From a checkpoint of a small transformer trained on Wikipedia: vocabulary 8192.
Each number is 128 + 24 x the weight over its row's rms, rounded and kept within 0 to 255. Layers, rows and columns count from 0. Numbers have three digits each. The size before them is the row's rms in percent of the matrix's.

# down: layer 5 MLP down (transposed), 1024x256, rms 0.214, rows 466-490, columns 128-255
# up: layer 5 MLP up, 1024x256, rms 0.117, rows 467-490, columns 128-255
down466 090:119126128118146152124144120123107102100112129138152131106110146141107093107118120151145120168102122137092075118141155139091124150098133124111183106129109136092138130111134164134158154127135119146075136151117118138139127164138121135136114151093130096173146134115128143129122136102111116106122130136162115136092114136150115134137123136094122146139110161132115119139159146050092114090159
up467 098:094137145131139124151100114129143127106128125089112153148101085143143128116138115119145154085144145128106110163120126159152144081184145151105169116128143104139123162101173113124121118126131117145122133141090130150143101070110125118136147128185089134104107109132169117130118110119133104176130121128185131092106107180112088105098135077105172116158114105114137117112120145156106141122108
down467 096:114135115138131158125120127107097102151163127137135095120136129136140120138115169142147153121123112111112102123135133109111101124167138153143101110128140093138140153155108159125140158087074149121149126116132147141103159155130133107155116133133079119066126148156137142155077171119127100117104084114130143182106163113092146092057124123105085121209151112125093143121139113126111079125154
up468 090:119136131113158140110142132144136123137131110120126153115135121150133139116121167143165131081135113144138134143190076153117123087126158119132147125130152129143107096167095139124143115162116153114124144115136155107115134086143128085180131127133090092115156151103136130146104096115150096132099102150137187133157112103123097124095120129111130145129122106101081152175143105133107118136125
down468 085:150142132144162087147121137126168112123139130149072126111132156141130130144115096150149063127145069111132082140135094128124156122167142084151144146127119118151136112071132108055122169091142060149142122141108150101144159139110162108122111093145139130134137130150121106129162122157124150148121176104110133121117157114162146127171093104127139122132123101110081105082094149120148135133150
up469 098:120118191137088138130117116134093091130137173155147146087119105123166106145149100097091125123179107158172136148092125146143158138104125151153137120110119126123103111125128156117110115118108137151142132107132120126140129116140162110108139121093149139118119160155131081179123189161156126126126130105145132164116081149126111138122155090129169142147105108109145103129131131145107122131147
down469 100:136143099113181091114095131096099185115124104140146097143111123130079100163114160125194140168177152127135182111137146148140107131106145106142111147122136153110163164142147148106116135146107174145131139131113124149138119123106168135097130114108125086104126130121131127125132133086154129139128137161117106129099135143175137163121146157105156123116137119086128102113070165130153161150109
up470 097:143119112103143109124107128139159155117147161137123134174118111141101169092127157160100111124146125155114127137157137141086110103170137134156070119150159126124139099104117117145118117140142154112112155188149154111154104107108114113102123157123150107132107147157139078134120106142142165132106102064117138136114105121124144097151140103127138117161127143078110185115129139153135118136147
down470 100:136113164098110147139132126116082122147105165147130158090123142135126132142121151127145157157107152143133142096158090160114137097160144136109143178137155156135089154165120139168135116109146126149152131188142109142057133146139171136069115146146114102125144176129129123116095121142118181140180129128133135109140095147072091110108100113133099135111118154132160128159128155095156153145087
up471 102:131163117144116117144116118136115133134100114101117100103114164115165154115137082118113141107115136122129131117162144105175128139139142135117128104143129109143166074117135133105111182121138136155140157106136132134108132161119141117116108127183217157127117114127117150120138142148147109109129099133135151144131089128150099135132160152116142152142141154138133108118112087151111109115133
down471 104:167160085119157138126113107108126088134102087097143136095109145155141149141136150088137148127139144121115104130117114149168124148166119196149135142121122115170143131117142155082079099129158119160136153124153138140143122150137120139180117115137115112110135149127113160137113141065099167118149146118138131097146114097164149115155134129166121163108146153174164082101091137105111125167133
up472 098:146124162106161134128075142055115139145147152089095116115118111099117126152125099093184137114117162133145142138121124115103111147150110129124146130132120127150109147129129062161122138121144142162141123120126121166160167160067133158125120101150146116136105128129146134152083143121117144159152190130119078118121159107112114135105160101103109117133112098117152107100108111133126126114124
down472 093:116186137120091105157138111128092104112146120147115139121101157149105098099118143099105142107096137109128114119125078129145090097149127118119168125086114134101133137116145168168140138117117123110124155127153107139164090131140100101153136156139171128129160136154155149139151123156107132167096131124135163121138116140162117127093141128120185145077142120134126111170125137164113135122138
up473 089:143125098119142129142117107105149168113148140157122110147112125135122089108088151115119158127139118172190094149095125108171110089111144092158123138109199124131122108100158182135135119119118130088165086129120136085131102124188113102151119122149113147149147086139111106116116180115201110158150110139107126131128129131137122121153146118151159144110113121161135137146161098080114146138151
down473 085:118157124146152133165087141122142117166113108147150146099146120090147164141150135122188129110149114106103148115118110133088135128122121148108113152119093112140106152174096103085101119171164090182125126137149112150097098123127125179134117147098119114152066075121106084159115125136107118125174141118125119124134134093191133101118113114148112136147154129127122115112136082158169122078132
up474 094:150153102154102164155131133133103143135136136098176167126102111076169092109149111091146146128174134111146123169139103106144116115113126136119123142141083147090157141131132104124136124095092143135119158126130132130169109137116095105110129130125121144117118158113109135129139147140125109135068124100145118160160143097085106120120161147125080104111117159118159101146146116096153084162131
down474 099:137140157165112090133114136162178140102086115142086125128127094140104144116118144116130098132126133124105148102129136158071132110119107113122171099124168091115110121110071178147137124164151117118136150100149116135121110115143125143134140164122124118107132113157140158116116125142135150123154119151120147094090079147138146128174110136140163106140142127104155121159125134162125149140160
up475 102:130131117122106132095135147129121108165113147105098135113161146142090111131133139148132103156121155093173121148108078141126147138137079155153084121112130101088171099121121115107133164092161116127128127119113165129130099140124144109127124153135122131128142110112076139159088115121180081141136129120103137129155144158113136138182163134132126136130129095102172137123146142160173135129155
down475 099:117122146181111147109129102144174105159173121134160090175124171140093122116103126147115128067165132102152143156095147140142092118122148126120113137110077136095149143151110150121104125128092144130132119143125139133142131120135130063159106110172115134134114071156138088113138122166093132112112130120112125141117113134139120128088132066155136107123146137071135128172139122124123141154079
up476 110:148104133114122114109117135088111142180154113129163136132163148125173158096124119177138145078118139082131100149092153111155123133138100145109081103140120124137184141117146098118083150126157118116157136143138123125155106137159083161149134189134107142096113143102118076127139106112112148106132109091138130156112118095111131121091128132121127128097130167139108116129117116131121158118179
down476 101:100114121120100124132155152113118130148115132094157144130101106085113133115149108105125114110137181148128104131126155136152163134117143127101144117096175144114181135164133147113100109125086138137146126144133118155119134142077129104116077153107122075143139075113119161094120113141149106092129097091121175146127126122166131087131103170118148137122129136139152133120129132086129127162121
up477 094:117130096084122119099172131110144156116093147144173118139132106134094133101166144100124119123142130194097127139099163122118139148149151146145119093142107133122144151133145156125135148107118143117091162167176092087139095132069141184127116113102151147173155150091123119161133150113124183149128130117149115144130139109145124128106107156129120124119199139125172115116141117142162073104122
down477 097:068155115158132060190116153116152114095113150101102148112108114160144114158101125144139129159139128126075124096142091095138137132160099112139106117137118134137098099126111117092128138154142138104122110131145100140090148134103097130123068085137108120117103173111156149129152130135117098132151122166130100137114143142146130147140101110146094129134073160151095124167103131111129174146114
up478 096:128143159116133138164128114159135091104127129088136114108164153123150110116108098162137121106137079134097107121112122090139128135144111135112147158122158109181163125105093149130144163133111120165123100109120140139087172136180107121102143115161095163092075164159115088123119112135118119132081144120108111154124140096070095102108153154113098098095124131127127152126131129101137123167179
down478 098:126117103114132121106143145149113157111142108141125079176148149147115130104141161164123140123132125156106133136128115124145109090097152180149121096129108141131147146117150125126134119111145178078147116138133123104126138099188091102130090147155132097134158078105145147087098172068164136143088115150160153121111133175115161131134112181124147128130134100136135161123121124075126115137108
up479 090:184108111111117119161193151088111166103103120170107109118184152119100112109110108110118126151129119096155117136107139115109135138105113105100109154114129138149154101157114094131116139128144080127120134119151113129157108140119127123124061132109128068146152182126136173159148147138065107138115141151164086128120118127113128113102151136125148145162127126136149120150108119116133122150202
down479 088:119114130153143148114119125137131107150158126127158138117156104107172105103163223145192135133115152106089176127120112140163100113145128129098118115172107088145109147092143173129108139133092117136129154106092086147103127122106110139137183137102116157109139124109123107107124159101141117156111100111110122133112125137156108145131128098173099159132101091121138112120101144155108144139116
up480 097:109128141127098133138100110142123132090133134120118092149122094183111145117124128102116130095132084119104138145097113141179118113123103137126129131122112119084148131125087167153152177167068103098147104146141094103130141104122134110152143143123130157140101148102149132147152082140129151157143141182130097123132112162144108122078137146172136086112118130106151144128127109130133121132119
down480 099:107105111109138126070151157101147147101123137130135103099084166088152110116156130093162151119084153104128143135129132174130131148177112142117109133111157157127147107100117091090106121135174134131100139135127103125121099152181079138097166143127150112139180106143139145119132138130153135113134111191111126152122147120097132109156120156132147169084115137116156111114125131090159107100160
up481 099:126118105085130124082132069137119155155167120134149130155100106098133085147114168192093162145132084134113131150108141166154140129133132149169155101100159191124136109089139174137158143148073114111112127114199129125131127131143122122138115107174119123149125102163115137123127124116163164137131117104105092115118125134084152091128156129119110124142135132140151129099133124102092094129152
down481 102:166111137149120109093139116109124121137151123109115121149162155145136129106107141086118154152109126137072162139136127174159149094142143094132102102117144119119133102153140135130160147142110140095165107118168138086135122151108131121136110148161136078130145089152178085102130166162075106113181124170120131143119143102141163097114116114149132142161149121115143108098107142072111129123094
up482 095:122131112118121162112154119162091121143165131103152144128139119082126128147142059147091122134136142123139087108084154125162154106088145159115109088112081151165100090090136151141136142123128113139096097144128150155132061094159126124148118101134138129111150095144114119104131142128110080165174126112161147139122150079165081168094118121117142149125158138119119127117130160139161080131143
down482 092:142140143146079102116131214137103139145137105105098117132136095099177107121121125094166148141110117139096142144114102138145100134120125142137130116165166132088115120159108125120150165108182111122153086136111105136114131101130190115132178187150138140118128151106137165162135105132148185148090134127127113105096104180097140111157095134156114101039128117147104122119154118119127111142128
up483 099:129147111126134162139138130126158135131138110141105135160120107122140151154140164109147109134146092092099134113158135146139098115144139108134104124162106153140099120172138135119125136130142107061102135123111119108111171116142058151125141121124130168153186142130143114123123166140177122116098119103095100126133166098143097065173140146162126140130146142169094088089138170139129144103102
down483 104:127163146144156105135102166131112140133140091117086115137104115145108124164106068151088163106129095097101113129101111146157122134141133147107195130102114113156135129132120089116125161106151122116139133145125158109126093139121190129102143101149141085118121123090112110159154118108141108150109116166115153129138144097113160100073141171087102147119132159119162128135158185130112174125108
up484 098:124100163125105164128116147121138099081157126166128098091151135092115102148103121138147114135133128069126127167124136153117105150144125143104119132124156113161138151127084157174107122134116138158126099122146134126164165152133088121086133118092127099124102125145140117143166138148150111138150136138104152129128104129115107067126150123145178200135125149124116149171084147110166102127124
down484 102:150135117134145108074139093136125147118091124090132126135126157169109104152155132103129099177057096139128136152166127108114152110123140131125104120176129101135132156114127124145133133152137115109183121140122145160112121126122099129149105121165174114135174125124118143149178159098120113148171100153103138135096141117119052076108152147144110130130148145148101117123126126119129079119143
up485 109:131093158157123110105146143113127109160173125086127134160121118162166143110123166156162085123149131117138129159137138130145143121123087093147152135081098126146153081134134125135161124150136146180152167118104133151148110144159114150126120175090111163146113161141132084132128057101119092135157132049160151133126118122124111161122169107112085114138135146152104149071091129146139141116151
down485 131:162108145119153127156108107102122133162148076092145151134121110098150148105104176103111119101153129093131105105149161127127173091121141091153158119099112128112173102132130149132123129134114124146144123155136093128162111141134120116138101148096146143125114199113125120120146095080142126117163112004148134117149171112113114147103142100123150130158138124128047144093103123142103110134151
up486 121:111129173116129121101139127131127128152116164166140157122193126152113154147116120117141122147100139143113096114136153090163111135153112125178099152149094108100145128146129140091119133142136126117141101133142142156074103144166142121174102140190148115126104118129142103135161090115117091111130114106146138103117128110137090119096135100098152096140125073149096098120105158103133104135119
down486 133:090121161126114137122114165157106097117132134118108109135112135118156143144103154095132112122122139164131120111129126138139096126119111114121189097118101116163133130151159156123101196103152144140154117147093072118149093125133148083146123086117119107147123159059096132126139115138106121131122162090160089127097141133145119128163148110135144130153178129120132093127166171089105120140164
up487 101:123122097090130156107132162147147075151124147172102110135138094123115102138123133097125094096094099078164143141124106140122131154117135139113132152159169148094104162161155113097141166075132137174164096144131114155155118109108085135157157147129102080126127152156102102085122126096117124102136104139149116141151146129110138134141157157140163138135073140145108121103117105109128198097111
down487 107:114099101120159130127132109105097161094176122092144152123153144130125156143146112100102148162151166118104113152103161173121134040126107095112073127122117139137121125101142145128135181146146124136106119105147084097121151144179149092095109159116145119144101126109127105215122154089142122058133160131127114152129103134120151085107096125134108130110125114158154125113107169134124065117124
up488 099:113162102101133127128105111144117148156137108119141124130130171110120129151114119152134098108131163109143141163118159129142158143148103079133116117087111133125126161156148086112140137107112128144149138127120112108128154168103170109152143127105133109126168082104152122142149129118129084130134111109110097141093128119171133129086161068109120166142178111144115140134107128135142128133132
down488 095:133164162129119146141118139094121163161113125066114140130112153139150100123100184141189148144129103159102096116133126075092114141158071110128121159146098114159121144108088142130119125162135140134100142123111134145106140138169109137157124137119114157164111135123105084186141138142091139159113107152113124081117149110114087167122149108162159163102142093189151143146120089157144109141160
up489 075:116126137137144139099115108129095141166108147185146129126129116134142125154096125147105157075106167186155150109112129147128144130105100119132125092160148128146130123149143090108094111113123119164107138139117145080114146119121128115133143130141120172132175099133164095129129149109141134147153141178138127084141121148159147129123113128140138122114149155116090134114141091124135115141139
down489 069:142133113146122109160144144116143078132135113101109122138168134094109155119160167099101124155152131127093123124151100116103096122131146098127115124130093102117138113124109167128142147158104131120181074094131123157140127109116146125130113128107129067096100154127082145121113143120179153150124133100141146148127115135107074128126156128140160161145124122152062118148122152142096123143140
up490 097:110138159075179126118099165140127177052143125086138113153109119138133124138122122141146145102108054058122119110157098118159088108164115090118148135128139146137128095134133123175128167139118109129156098131140120116130147139097106155149162157121144123110158071134143133120107159153130105134150095119134098103095169099109132108123118133137120165130155136139133110120128128134142122124157
down490 095:133092101142097166163143173130116100085070126134164105110142142113093136120136131107170114127181122105142156117132103130130172096109143147134129136157113104126123135102145134176134147096134150133130109141145116104179123123130137134153114122122165127120100126139126138098144064087089116140121140148119150171155122141165102132163104161180135084146145148155128099120168125117159131091106